Each number is 200 + 40 x the weight over its row's rms, rounded and kept within 0 to 999. Layers, rows and columns count from 0. The size before them is the row's rms in percent of the matrix's.

# gate: layer 2 MLP gate, 640x192, rms 0.0878, rows 521-532, columns 0-191
# up: layer 2 MLP up, 640x192, rms 0.0822, rows 521-532, columns 0-191
# down: layer 2 MLP down (transposed), 640x192, rms 0.0796, rows 521-532, columns 0-191
gate521,107,253,191,221,187,236,183,159,200,118,187,254,184,185,264,145,200,124,186,150,204,249,239,181,231,249,162,186,174,230,194,267,169,196,215,135,178,194,46,233,192,199,203,227,209,195,184,234,147,198,176,229,162,144,221,189,209,197,173,287,213,204,186,176,96,208,232,163,195,174,179,239,209,163,192,202,83,246,204,193,215,216,201,276,244,254,199,188,183,273,223,243,210,176,192,219,188,228,185,165,145,166,196,225,192,147,194,117,147,191,248,197,166,158,104,168,195,195,213,202,156,210,213,170,143,175,131,181,242,197,208,247,306,167,125,220,236,189,195,241,200,102,229,223,203,162,178,160,203,272,211,209,205,226,230,229,170,138,183,234,237,251,150,250,264,254,201,220,201,177,170,223,197,197,160,223,136,209,120,183,170,234,259,243,158,225,271,265,195,212,187,190,235
up521,102,177,177,210,249,220,173,225,255,303,252,187,216,249,175,254,147,251,207,141,258,181,201,221,192,140,202,157,146,204,207,199,286,196,203,182,143,264,171,223,180,210,210,195,262,168,238,213,214,250,221,216,231,155,202,209,299,317,202,250,90,219,179,265,167,197,188,273,215,231,253,236,215,240,166,162,153,224,229,208,207,190,191,273,295,206,207,182,204,212,198,196,222,140,172,260,223,243,178,229,158,133,201,183,192,188,223,218,149,145,224,171,174,133,201,229,207,175,209,249,215,128,207,231,221,230,159,161,178,128,144,152,199,232,198,210,122,223,227,175,176,189,257,233,175,261,154,234,163,210,179,187,174,215,151,153,226,160,186,136,178,164,179,208,148,183,218,170,157,211,155,153,247,208,281,223,143,205,202,192,155,213,226,267,144,206,195,164,295,112,181,178,177
down521,103,212,232,197,176,238,263,233,183,124,203,164,204,173,239,165,197,128,234,178,234,212,157,211,155,176,174,188,194,174,163,202,213,147,213,164,210,180,192,220,199,194,142,251,161,199,153,181,199,199,208,165,128,228,227,177,194,180,258,174,179,228,141,230,233,131,190,147,226,180,195,196,238,160,253,165,140,248,126,205,206,340,232,161,142,226,174,206,118,275,264,191,194,89,155,183,249,191,221,220,265,175,190,243,234,224,187,155,229,197,181,238,211,252,181,144,174,154,219,165,206,193,280,202,129,229,191,142,181,214,180,205,222,160,152,214,300,176,192,210,199,188,254,246,242,263,275,187,247,171,196,250,208,277,184,211,192,246,92,299,224,232,206,205,253,193,213,166,172,254,224,234,197,264,199,198,225,211,209,216,141,152,166,228,221,191,234,204,204,256,229,101,203
gate522,097,153,206,244,275,57,241,125,129,214,192,199,230,241,213,191,189,229,156,232,236,227,189,233,242,192,192,158,208,202,163,216,220,218,252,133,246,188,138,232,187,235,121,182,189,222,197,217,228,125,209,232,78,171,160,284,197,258,200,220,277,176,206,253,206,162,182,185,181,251,216,167,142,204,172,174,145,229,141,182,151,166,218,165,227,241,158,200,227,165,268,208,270,156,192,144,146,230,184,181,235,148,221,164,249,183,166,213,224,234,173,206,224,132,129,142,205,200,222,252,202,189,209,255,221,229,207,206,221,205,173,228,220,198,204,181,214,187,197,264,234,246,209,151,207,214,174,114,189,145,120,109,122,215,142,272,201,169,227,236,164,227,205,207,187,192,194,231,126,214,244,265,209,164,168,196,166,177,227,211,179,143,170,168,247,271,209,181,232,154,154,163,215
up522,097,240,195,176,197,206,139,174,288,211,198,156,141,198,191,223,244,193,167,167,197,257,209,176,192,197,211,294,162,161,162,205,182,172,179,207,217,203,201,170,222,63,215,238,266,178,254,163,145,258,144,204,207,220,259,179,225,237,190,174,172,194,199,164,131,286,239,197,178,185,216,265,200,230,246,248,217,188,195,258,223,251,188,151,251,180,147,215,199,223,226,142,196,236,176,204,260,141,169,200,271,266,183,217,147,166,295,167,176,182,202,190,212,206,271,236,211,210,161,257,230,211,124,160,187,270,166,251,187,187,291,188,218,232,165,195,177,209,176,227,188,182,162,144,258,266,183,205,230,229,287,210,174,201,132,144,200,174,232,166,162,246,212,241,184,251,355,229,194,202,221,176,157,209,174,254,242,168,150,225,203,217,183,166,246,191,280,229,214,218,208,215,175
down522,097,240,213,307,292,177,247,202,182,240,204,222,288,169,154,171,205,184,210,246,134,139,238,172,234,162,255,194,263,183,207,200,181,243,161,228,215,222,173,262,182,200,197,225,180,185,170,186,273,240,202,193,233,175,151,145,176,201,254,188,186,230,193,172,135,122,197,240,186,181,208,254,223,178,155,172,253,215,222,191,217,224,196,172,188,43,200,171,141,212,180,239,255,269,175,148,280,213,124,204,193,268,232,209,198,140,125,211,224,212,297,173,191,192,247,178,225,259,228,152,195,206,253,196,189,171,146,297,146,214,248,195,214,202,233,212,202,199,186,198,216,94,198,218,147,178,251,157,268,184,218,200,217,124,191,189,222,259,235,157,188,213,220,230,160,163,274,175,211,245,154,199,189,192,167,159,271,207,193,198,256,182,196,155,189,263,239,199,235,226,191,232,193
gate523,092,221,219,220,172,158,226,238,190,167,258,166,181,211,183,194,188,211,148,188,226,223,211,214,174,188,181,192,172,238,213,203,212,262,205,224,184,158,265,229,180,239,225,217,148,212,209,187,111,188,154,179,257,272,214,300,218,222,166,161,161,171,178,164,271,215,241,283,189,257,157,261,255,196,200,161,255,262,252,170,214,142,230,152,221,161,203,161,209,231,181,246,254,92,252,198,212,207,267,209,182,186,212,217,246,227,218,221,242,197,138,164,176,198,159,163,204,256,99,223,201,149,206,214,196,236,203,154,253,141,167,244,231,231,235,124,148,130,196,195,181,210,229,212,187,172,211,213,189,110,86,192,172,190,217,158,210,252,171,196,274,130,198,162,200,227,261,230,203,243,145,240,225,221,288,209,189,215,237,228,257,241,172,166,181,72,207,216,146,220,188,142,185
up523,096,150,201,223,232,171,221,236,183,90,153,199,328,177,272,159,198,152,212,187,225,196,262,168,223,220,181,178,226,291,232,305,222,245,179,125,211,115,201,227,199,136,204,204,197,177,167,125,190,160,238,215,172,200,144,191,175,226,221,180,147,189,305,179,110,221,210,158,229,168,183,244,164,159,169,192,274,215,133,187,211,261,213,190,219,214,246,161,215,197,100,212,208,205,225,207,140,175,219,214,199,228,208,220,160,153,180,170,186,178,154,216,196,220,201,221,113,232,242,164,188,200,184,128,198,128,240,202,206,249,235,211,160,213,187,185,216,165,226,241,219,171,158,149,243,251,220,150,192,213,109,212,224,194,141,231,165,217,221,236,173,221,234,173,193,177,216,252,241,214,168,223,236,218,239,194,178,212,290,163,162,226,235,97,196,174,157,160,173,266,257,230,230
down523,099,139,141,84,303,152,221,253,185,172,217,185,234,193,275,236,171,167,172,200,240,176,228,201,232,232,184,172,232,192,181,190,254,229,155,141,250,112,183,91,174,248,194,190,178,179,175,136,198,190,237,134,112,172,203,212,191,207,197,206,146,180,231,165,203,217,181,216,168,243,183,153,212,153,234,144,197,266,194,185,186,291,269,131,205,223,123,204,178,175,217,139,224,117,207,207,152,189,250,230,214,203,226,203,188,175,187,162,163,216,156,164,192,225,263,209,206,138,137,238,204,185,129,219,211,128,195,206,159,241,250,184,188,260,210,206,152,172,252,201,258,114,249,242,185,280,240,180,249,227,161,212,250,203,236,254,240,222,139,175,147,199,198,205,260,170,194,187,197,237,193,198,176,182,266,199,211,181,193,210,141,251,234,173,194,101,194,155,190,237,227,212,162
gate524,091,198,148,216,203,232,206,166,150,189,260,148,249,250,250,220,207,233,150,243,269,262,235,118,194,188,162,176,201,133,159,203,153,230,147,176,191,262,135,170,115,146,236,222,246,183,149,163,229,195,248,217,151,204,148,212,268,215,194,214,156,217,204,234,232,186,198,160,197,219,183,241,153,204,129,250,174,257,187,205,232,269,197,192,164,190,187,222,291,164,233,241,274,152,171,184,213,203,238,197,207,193,138,255,237,143,206,225,230,224,220,162,196,138,127,244,206,128,135,232,198,258,214,222,216,154,229,218,130,286,140,211,190,213,293,198,225,219,200,223,140,173,157,185,150,271,131,165,228,244,176,151,223,219,136,161,175,193,163,221,211,202,208,196,232,206,220,161,136,215,232,202,187,307,204,252,200,101,180,213,129,140,232,198,250,215,189,175,203,210,201,239,217
up524,092,203,99,233,136,184,154,211,131,213,246,190,192,174,238,188,163,165,171,280,197,182,216,177,130,206,115,208,186,177,176,159,194,234,191,166,182,218,159,210,201,254,228,171,203,185,178,233,236,214,149,229,210,209,198,232,187,220,198,130,237,267,117,233,281,158,240,191,229,168,187,161,105,231,227,195,234,208,231,203,267,201,212,175,161,248,196,100,332,229,170,270,182,203,214,284,170,112,126,220,109,205,151,247,231,157,204,148,250,213,203,196,239,187,208,200,175,120,87,167,164,219,257,205,166,153,188,184,144,197,110,182,181,175,165,229,223,213,201,214,205,242,194,204,198,182,172,180,224,242,197,154,283,132,205,134,195,164,143,160,238,169,185,181,205,197,216,236,206,195,200,167,213,250,222,213,171,158,213,128,153,215,211,206,165,193,156,226,212,184,140,202,187
down524,094,159,231,183,237,196,226,210,201,240,192,187,208,191,237,211,193,234,159,153,224,256,177,183,252,291,258,192,184,194,180,142,160,199,223,136,174,183,197,219,210,219,108,202,249,177,187,191,156,265,242,150,164,194,211,215,214,178,177,187,245,232,156,218,285,197,228,277,199,156,246,169,202,174,194,216,208,206,199,211,198,246,200,164,144,239,267,150,176,242,213,179,235,209,262,259,168,165,217,287,168,270,136,240,184,173,152,203,192,215,126,241,228,238,179,207,157,186,145,206,206,281,191,178,217,220,193,174,258,145,188,170,183,269,177,226,215,205,201,153,227,214,135,202,220,212,180,188,150,265,263,198,194,216,179,210,81,195,37,301,141,212,161,194,211,221,194,214,264,193,239,214,302,217,268,202,172,177,191,207,176,221,255,133,209,122,215,160,136,216,180,166,185
gate525,096,131,162,205,180,149,157,156,183,216,268,218,193,173,149,176,296,208,201,158,133,223,141,167,185,191,127,256,249,219,301,194,185,223,232,274,184,223,220,268,179,226,172,214,150,279,264,186,193,149,216,191,119,181,172,273,228,296,199,218,169,179,206,219,203,182,163,183,172,202,299,157,153,147,197,152,175,195,155,167,186,279,213,166,183,233,136,213,189,158,131,233,234,224,193,181,164,173,165,142,188,116,201,186,205,160,166,195,215,195,259,261,254,221,264,261,249,219,213,141,204,232,203,205,196,248,282,134,143,170,191,188,163,239,178,187,227,187,165,206,163,168,218,216,172,172,215,159,256,175,205,210,213,204,242,207,175,111,120,193,174,227,189,211,212,247,104,205,184,198,199,152,162,282,200,244,166,256,139,227,183,205,185,166,147,221,207,175,168,158,200,186,217
up525,102,241,223,202,281,241,248,165,258,156,228,191,223,161,225,195,82,158,145,151,178,156,205,228,211,234,178,185,203,156,173,223,209,149,233,242,210,198,272,241,213,223,127,228,218,199,170,177,290,273,152,203,135,232,215,246,185,186,189,216,221,142,273,192,200,195,152,237,195,183,191,118,202,167,249,194,247,224,174,197,196,233,162,152,267,175,268,150,162,240,172,140,137,177,157,228,186,191,205,196,203,230,132,147,129,246,191,243,225,203,200,215,216,195,211,221,202,200,153,185,146,133,184,177,180,178,186,188,282,198,164,233,199,150,183,239,203,207,236,193,202,264,211,149,294,264,172,250,147,215,262,218,285,244,206,235,226,291,252,210,175,227,251,188,166,141,243,223,200,188,160,169,152,173,148,194,203,213,232,159,155,202,150,191,132,208,256,281,266,245,134,215,209
down525,100,198,196,197,206,214,169,146,215,127,159,223,226,200,181,206,174,190,230,182,262,157,158,149,151,210,205,188,177,171,248,227,198,183,221,239,231,159,312,178,245,197,280,146,208,218,220,280,202,146,226,196,209,187,230,226,196,179,207,190,218,171,210,196,267,200,202,156,179,173,202,212,163,199,203,306,218,198,239,207,157,166,186,202,160,89,199,190,176,184,160,140,168,125,181,153,235,211,131,149,192,215,177,191,189,256,99,304,249,248,215,130,152,274,252,178,225,219,205,224,142,246,193,187,206,149,161,207,263,223,200,172,153,245,193,130,216,239,193,184,262,186,176,210,237,143,256,170,234,210,223,213,221,257,157,178,128,186,27,232,155,194,291,172,214,227,182,212,177,235,180,269,174,181,190,209,226,208,206,236,218,212,132,259,207,213,236,177,161,229,202,209,193
gate526,093,203,189,168,242,184,196,235,255,186,248,211,236,223,173,165,201,213,217,210,166,198,169,167,199,204,222,215,223,257,184,187,162,160,254,174,152,175,268,201,191,186,170,243,161,210,225,182,150,209,272,150,186,237,219,169,270,239,183,126,166,142,144,264,230,215,188,117,137,238,199,232,204,153,277,212,206,174,186,203,221,310,178,108,214,224,250,205,189,233,216,168,210,228,210,180,195,223,241,148,173,174,212,197,239,163,164,283,275,170,269,174,199,135,187,221,226,264,238,261,124,234,120,190,199,258,156,247,195,204,201,159,212,168,260,197,113,230,229,241,168,225,201,180,192,247,120,196,210,151,187,244,253,219,174,185,204,199,214,231,238,236,198,249,206,93,242,246,181,181,165,190,233,258,214,249,194,70,267,177,215,283,176,199,225,223,187,115,147,195,210,213,165
up526,100,229,132,203,214,181,170,200,270,171,250,153,213,220,135,236,181,234,215,254,238,173,247,192,113,153,179,191,288,238,182,215,214,201,181,217,180,219,200,218,156,160,151,258,281,193,214,215,236,225,222,132,214,170,194,151,114,153,238,131,174,195,152,264,195,210,140,224,264,177,186,116,196,301,217,236,205,264,184,257,209,159,149,231,217,197,153,204,253,189,234,247,240,181,209,248,185,235,240,164,224,235,213,158,179,231,171,200,174,178,240,291,174,221,228,199,181,285,157,158,170,147,213,261,258,211,109,171,276,190,216,202,236,180,105,235,206,137,243,220,205,217,248,178,184,231,143,242,216,249,188,260,214,200,201,206,196,183,196,186,143,214,228,254,256,232,198,174,151,285,118,172,181,234,212,185,172,260,196,225,188,132,187,201,223,207,233,181,204,241,227,189,288
down526,098,201,146,195,262,210,269,222,180,172,216,208,219,242,240,185,228,222,214,216,159,180,273,152,163,224,203,245,131,144,233,218,198,130,227,210,164,213,190,191,221,217,197,211,242,153,211,188,227,164,226,206,247,242,201,224,273,194,313,139,169,215,159,166,214,238,182,223,206,184,250,193,187,151,201,221,213,156,222,287,251,206,180,254,242,194,175,210,167,267,179,204,171,174,278,190,186,188,218,180,190,160,237,272,231,249,170,141,265,249,316,190,254,221,269,229,196,274,197,239,182,135,161,250,296,202,162,245,259,138,221,186,226,145,185,139,130,202,175,161,164,178,210,215,164,165,41,217,174,224,221,201,218,197,218,199,255,230,256,194,216,268,193,238,163,151,188,196,174,161,192,259,247,211,196,180,143,151,226,272,169,162,182,158,177,198,214,214,256,235,221,190,234
gate527,087,262,232,198,192,215,159,175,247,194,163,190,219,218,205,193,196,148,244,185,181,190,184,206,162,209,154,170,188,175,105,288,198,249,126,214,253,136,299,203,226,137,233,236,213,194,182,201,220,252,146,220,184,275,213,242,182,185,236,221,140,208,247,227,180,282,106,149,219,264,154,224,177,253,219,188,308,210,99,161,199,260,225,214,173,213,176,229,180,235,120,103,120,130,208,170,189,257,214,226,186,153,215,256,208,200,210,238,132,199,183,187,131,174,203,176,240,197,236,182,153,222,233,263,113,189,181,144,181,248,147,173,234,174,142,163,191,195,186,181,215,218,193,238,236,121,191,255,130,213,207,197,138,161,122,155,247,166,223,197,163,204,162,171,209,250,245,185,195,215,168,158,136,198,217,233,198,218,197,235,218,237,189,201,218,241,224,228,147,189,159,221,180
up527,096,137,207,207,209,199,231,179,213,279,205,192,170,213,242,207,167,172,181,225,151,215,131,154,165,204,249,128,203,175,281,284,182,193,167,181,217,232,238,164,145,193,191,214,251,164,199,189,226,206,188,282,222,170,147,194,169,277,204,200,229,204,186,187,198,197,166,204,242,224,224,159,182,299,261,111,179,205,218,201,173,202,165,187,207,190,157,199,189,202,141,236,169,194,204,219,208,108,248,249,134,158,272,197,271,225,174,254,258,162,260,151,259,170,213,187,235,159,218,203,204,146,115,106,214,210,188,221,152,221,187,182,206,147,205,166,101,226,212,219,170,218,228,297,182,183,201,239,204,168,206,108,125,226,226,256,184,278,167,248,166,173,172,214,193,177,189,172,153,212,184,248,272,138,219,153,180,223,127,182,161,199,142,112,235,253,214,175,183,161,201,143,232
down527,093,231,217,241,151,241,236,176,233,199,231,231,309,174,233,184,258,167,236,188,191,70,153,141,234,219,244,241,173,231,232,214,118,198,251,169,204,195,234,229,248,207,205,207,258,240,206,208,150,255,130,201,209,190,214,191,206,129,199,146,173,208,257,187,252,145,209,208,180,210,244,277,172,227,256,207,170,241,205,194,208,234,109,222,257,206,153,217,189,239,150,206,118,259,230,202,183,264,212,253,237,157,246,212,196,225,161,236,259,219,200,219,186,167,169,182,202,170,245,218,211,187,260,248,189,168,200,134,201,282,145,110,212,233,178,204,243,197,168,230,175,216,214,169,260,256,213,248,192,210,214,230,177,128,184,165,188,251,238,283,242,199,200,230,231,289,205,182,233,137,194,199,237,122,300,175,223,217,177,202,224,229,205,174,102,258,216,184,218,237,213,249,169
gate528,097,219,248,216,241,229,221,197,185,142,234,196,197,209,187,180,144,221,245,191,233,242,203,184,181,234,260,219,188,227,226,196,178,149,180,132,208,172,204,162,173,235,152,211,228,245,221,144,140,201,199,197,181,129,269,152,173,89,183,256,140,209,112,198,184,187,235,253,211,308,219,247,201,241,191,230,174,122,171,219,210,177,189,176,177,254,198,256,100,257,267,194,189,237,220,105,245,212,196,179,263,134,127,182,221,219,198,186,181,195,167,208,202,169,168,192,238,250,222,202,216,202,197,230,192,222,152,243,250,192,245,195,119,209,194,255,167,140,215,238,178,140,182,214,179,170,228,208,198,165,222,266,136,216,123,211,200,191,218,178,236,234,182,212,124,277,246,292,245,188,172,308,214,266,134,217,237,185,180,135,213,143,237,222,185,212,197,180,236,214,199,288,160
up528,098,219,137,97,289,166,186,197,134,204,277,238,277,182,213,164,163,232,171,210,149,142,184,315,159,217,197,128,204,167,204,205,162,167,199,220,245,150,207,225,217,224,189,179,169,191,187,218,153,206,196,298,233,124,187,151,125,161,228,185,217,306,106,185,200,161,184,273,189,215,193,203,221,165,220,200,176,155,235,192,160,215,281,190,253,177,172,168,164,185,217,181,240,132,204,167,252,175,196,158,164,265,186,214,194,178,143,122,180,220,231,212,193,205,176,157,172,206,162,217,253,174,250,160,168,186,184,193,200,186,193,208,191,220,190,205,163,238,176,247,240,110,228,150,277,222,175,195,222,208,192,304,239,200,134,257,170,194,183,130,187,200,123,192,269,213,206,225,219,225,171,122,227,228,207,146,153,244,215,187,222,196,165,235,199,258,167,184,195,204,115,232,204
down528,100,101,195,145,168,144,194,248,220,177,201,192,158,163,210,193,198,225,248,172,226,219,211,160,212,221,165,219,179,127,215,196,182,189,254,208,240,226,241,146,178,206,165,161,284,270,206,167,244,151,199,202,255,156,219,180,232,135,295,207,186,230,210,204,146,145,282,177,221,202,210,137,177,228,199,184,218,207,204,151,198,257,185,172,133,202,214,188,236,270,249,174,194,227,189,227,163,191,285,259,238,192,215,160,235,248,275,211,220,289,169,160,180,191,219,221,203,235,284,162,203,188,249,189,255,203,224,200,207,251,256,211,150,201,182,225,180,126,264,127,176,118,156,173,216,206,227,262,220,188,298,127,199,275,251,272,192,204,163,98,183,201,172,170,185,242,184,237,180,138,251,210,185,146,197,224,185,253,164,185,174,232,284,217,225,228,235,172,174,195,278,238,187
gate529,095,119,188,265,160,252,130,191,181,208,206,211,215,189,188,230,192,244,142,233,187,146,248,186,230,186,190,167,187,250,165,248,214,221,232,180,217,77,187,184,181,244,164,197,222,231,287,187,154,259,173,131,226,280,163,283,189,119,217,203,112,154,176,184,140,207,214,174,152,220,217,217,208,231,228,163,181,181,208,220,201,153,226,190,197,240,170,173,212,237,162,122,196,212,238,237,215,197,179,219,243,278,216,255,227,193,154,181,213,210,224,301,186,124,183,275,176,230,218,200,218,104,223,174,160,110,116,197,165,152,208,194,180,177,152,246,154,257,211,204,203,207,218,230,177,139,177,162,176,176,187,130,166,197,235,175,201,172,233,160,178,200,226,180,261,184,262,145,213,236,183,241,214,242,190,224,148,191,292,265,242,156,108,182,186,137,202,207,127,220,191,216,175
up529,097,196,227,270,208,222,168,165,176,181,192,259,216,220,217,216,229,133,176,200,193,141,195,180,216,205,157,234,232,209,167,262,254,238,212,226,198,167,215,149,197,177,164,210,263,205,260,237,170,237,174,210,148,227,143,263,181,216,154,171,239,194,200,254,209,193,229,198,100,149,182,176,243,213,138,205,218,149,232,254,189,173,121,231,195,224,221,174,164,215,181,122,203,202,175,246,223,239,178,166,212,246,160,198,260,136,216,225,214,209,236,165,180,112,169,169,216,144,125,238,162,181,113,273,236,127,177,219,226,320,161,310,190,219,175,206,185,293,189,241,252,219,192,167,211,219,185,117,197,224,205,253,199,177,233,247,268,149,229,233,213,164,191,164,237,161,154,170,221,221,224,220,279,284,221,208,202,135,193,180,135,166,190,167,273,198,197,231,185,121,140,173,234
down529,096,126,188,156,135,200,159,226,201,224,188,146,171,229,215,267,290,205,208,252,197,227,228,169,188,169,230,182,148,202,162,143,149,108,217,253,239,157,262,226,232,216,243,172,169,157,195,229,193,215,208,166,183,210,207,254,202,174,213,175,144,221,210,209,239,220,185,224,214,180,222,243,249,130,269,124,193,233,183,213,186,162,236,231,180,189,223,162,158,237,169,311,227,153,219,144,197,200,149,220,222,266,140,230,184,278,215,159,224,211,173,296,208,243,236,212,177,191,226,203,198,265,178,143,135,189,255,162,248,182,205,187,183,248,165,151,223,202,199,191,220,199,242,246,229,175,268,199,159,160,236,220,256,276,210,141,208,167,390,192,174,173,144,264,157,165,240,216,212,221,119,199,183,226,201,194,154,176,215,139,193,154,228,163,177,219,168,217,237,224,221,234,206
gate530,097,180,196,180,175,184,226,141,220,200,245,240,224,293,100,221,176,194,168,244,250,214,189,234,231,165,175,224,195,217,211,261,251,195,214,232,189,270,145,180,245,265,133,173,188,166,234,212,243,125,177,106,185,105,256,233,211,208,235,122,216,171,176,276,289,254,148,202,331,161,248,199,185,166,195,166,176,228,220,177,195,191,273,251,174,197,163,207,158,241,218,175,161,172,259,197,179,216,254,226,174,266,223,165,160,203,177,216,249,171,194,140,206,212,220,250,229,133,177,137,238,203,232,208,190,220,179,202,137,163,191,214,164,219,194,235,196,179,258,160,254,154,219,160,244,202,215,179,166,186,220,195,196,257,201,212,109,218,224,240,146,165,209,182,213,166,211,147,288,122,177,173,194,182,193,174,132,178,184,187,154,233,203,116,194,137,158,225,131,228,173,172,173
up530,096,202,179,173,227,183,196,141,262,185,217,196,197,240,197,177,170,228,247,207,158,204,225,197,200,89,229,254,193,151,277,211,166,207,202,203,185,224,188,124,170,297,219,230,189,198,241,187,224,220,196,175,222,245,171,237,248,207,206,173,140,261,199,184,260,220,185,176,228,208,197,135,213,154,158,227,191,192,88,123,213,180,177,231,212,201,185,157,161,243,188,166,252,176,309,197,220,193,221,189,236,206,131,219,126,126,298,269,141,175,231,151,161,102,187,208,312,173,236,147,236,135,215,209,193,238,203,219,216,260,160,275,151,167,223,203,225,217,257,218,199,134,187,212,201,209,213,122,144,231,163,165,206,237,236,216,201,238,257,252,251,184,197,261,315,195,211,197,173,224,158,247,215,170,208,154,214,159,189,202,215,179,191,191,192,167,154,261,198,194,177,143,237
down530,098,186,258,213,172,259,171,260,169,247,208,209,134,180,184,190,174,220,241,149,242,253,165,224,202,243,242,204,217,260,226,213,189,167,255,224,242,225,264,189,161,181,137,204,168,161,188,197,267,171,153,169,243,153,204,236,245,218,230,156,184,245,234,203,219,142,203,229,233,202,213,184,153,180,115,174,185,201,258,278,228,255,123,209,139,179,218,174,172,174,219,261,170,222,215,206,239,153,219,176,207,181,243,181,222,202,241,202,199,188,183,227,191,210,300,173,163,173,213,226,199,159,217,198,242,180,234,240,189,217,171,236,248,188,239,211,252,192,205,152,148,175,219,199,262,254,206,173,147,195,211,193,241,225,227,144,191,111,315,399,206,217,216,250,200,171,220,190,131,261,177,203,190,250,251,247,146,152,188,209,133,185,268,130,178,176,176,143,230,170,168,170,241
gate531,099,192,173,158,240,166,189,279,214,241,117,218,274,202,288,232,173,185,148,216,203,273,221,145,149,207,237,236,156,235,228,190,175,190,131,142,218,208,211,192,130,241,181,161,138,254,224,186,213,197,229,221,181,239,168,179,162,238,193,213,214,141,228,249,212,96,202,190,217,210,197,135,260,150,168,172,253,165,249,219,212,228,202,215,131,269,194,225,252,231,215,157,184,204,193,234,190,211,210,106,260,210,233,229,229,121,165,216,177,271,193,147,117,146,126,205,244,190,189,150,193,226,199,195,221,257,197,207,159,263,170,217,141,144,244,212,200,168,161,200,132,173,265,251,292,195,210,202,160,211,174,196,242,172,207,186,157,242,185,236,209,104,242,230,198,276,147,199,206,206,231,158,211,207,174,185,199,223,170,185,194,241,152,126,138,260,245,215,131,227,250,221,241
up531,101,279,264,165,232,264,287,181,200,267,261,197,198,216,143,215,169,178,184,145,235,203,78,205,221,159,144,205,229,233,255,251,182,216,236,204,257,209,183,273,226,229,160,296,213,204,190,179,209,149,165,192,232,201,169,175,175,200,112,149,242,237,151,209,276,193,214,115,124,143,201,210,247,178,218,234,158,183,174,251,215,178,190,211,198,157,187,183,201,231,177,176,237,106,236,238,253,160,132,194,214,149,177,229,194,206,202,226,199,141,180,247,192,195,133,181,224,158,190,231,212,199,260,223,174,124,146,177,192,188,161,236,284,233,117,205,152,232,233,230,118,213,203,241,195,197,192,224,240,181,291,262,218,211,150,205,187,264,186,154,195,156,207,192,208,149,208,174,260,176,242,111,166,200,243,202,227,173,191,231,175,240,225,152,161,182,204,205,250,225,230,136,230
down531,100,209,271,148,210,221,218,221,253,215,187,208,233,195,228,189,216,219,67,216,121,120,191,132,217,234,235,90,188,167,265,222,240,169,199,180,238,79,172,209,207,198,148,162,186,208,157,161,236,258,185,189,193,163,270,186,159,220,224,276,222,177,186,166,187,179,200,328,213,217,206,212,233,230,189,230,222,125,202,177,208,203,199,127,190,190,245,138,179,208,176,193,196,275,256,196,231,258,214,203,191,148,225,178,191,189,172,184,171,266,194,206,203,135,160,230,220,252,205,143,216,243,218,250,205,242,226,165,174,189,227,170,181,208,197,235,244,151,197,179,223,173,246,196,182,165,217,149,200,169,108,179,254,226,221,178,209,205,158,182,180,199,249,153,203,256,131,175,214,184,202,215,296,149,172,202,218,177,153,141,204,183,172,260,281,165,233,210,79,176,264,191,224
gate532,118,153,182,220,278,142,155,195,182,221,132,249,176,184,252,263,236,124,199,86,240,281,191,191,254,182,242,222,275,192,211,263,220,283,250,264,266,223,174,140,166,190,202,242,224,207,188,229,291,162,126,187,204,163,238,242,191,225,225,189,187,172,159,144,219,136,186,195,240,205,258,150,171,155,216,186,195,243,243,207,116,204,198,253,150,236,295,206,144,219,226,217,259,202,258,178,172,176,158,190,157,164,231,244,231,199,169,168,183,130,205,181,229,174,197,187,244,252,184,216,199,240,105,213,252,151,148,197,200,225,218,270,246,126,191,160,218,242,264,173,200,267,214,231,244,233,250,177,139,175,203,208,249,159,208,203,212,169,172,219,243,198,199,227,182,252,175,219,170,235,207,150,209,219,196,261,215,193,217,180,178,160,195,178,120,203,224,261,237,210,180,152,256
up532,118,205,251,187,199,261,184,202,218,155,90,183,183,152,181,240,181,187,274,210,249,176,217,184,221,161,196,160,146,118,233,197,92,207,132,131,271,239,156,203,217,159,239,264,203,183,135,172,223,257,183,230,199,199,227,153,213,123,203,199,225,109,194,154,157,292,239,290,217,170,209,212,184,170,160,201,259,231,231,134,259,181,219,172,203,218,205,169,177,239,238,158,202,204,175,203,219,214,191,173,122,239,252,184,167,204,166,230,226,215,272,240,205,227,209,173,169,110,196,244,203,180,176,249,193,213,241,246,207,176,231,157,195,240,212,211,237,136,133,230,178,205,221,226,128,231,200,254,176,223,179,171,273,225,225,207,107,234,228,240,139,168,254,217,175,248,272,247,207,187,203,244,153,162,194,223,216,211,213,143,254,182,173,176,215,149,170,238,169,154,199,269,119
down532,113,155,222,154,175,204,184,249,147,217,276,182,184,224,121,136,166,217,303,217,201,196,150,294,248,251,188,232,200,172,258,162,154,172,192,175,205,227,207,226,232,126,197,148,184,232,170,175,187,217,204,198,131,201,203,216,184,203,150,111,251,276,217,214,208,233,126,118,178,186,171,242,217,228,212,215,257,242,153,242,190,208,129,198,192,184,200,218,193,178,178,159,202,100,145,222,166,146,163,122,208,165,160,204,203,173,146,172,154,164,244,218,216,289,184,141,203,239,210,240,195,184,228,190,224,205,188,211,229,215,193,206,232,218,261,186,189,202,169,238,175,166,182,200,192,123,180,188,201,164,253,207,179,216,202,195,185,210,10,243,175,197,138,259,96,198,206,236,223,180,235,255,119,206,229,177,237,191,212,194,234,305,198,201,189,176,199,206,185,219,220,170,204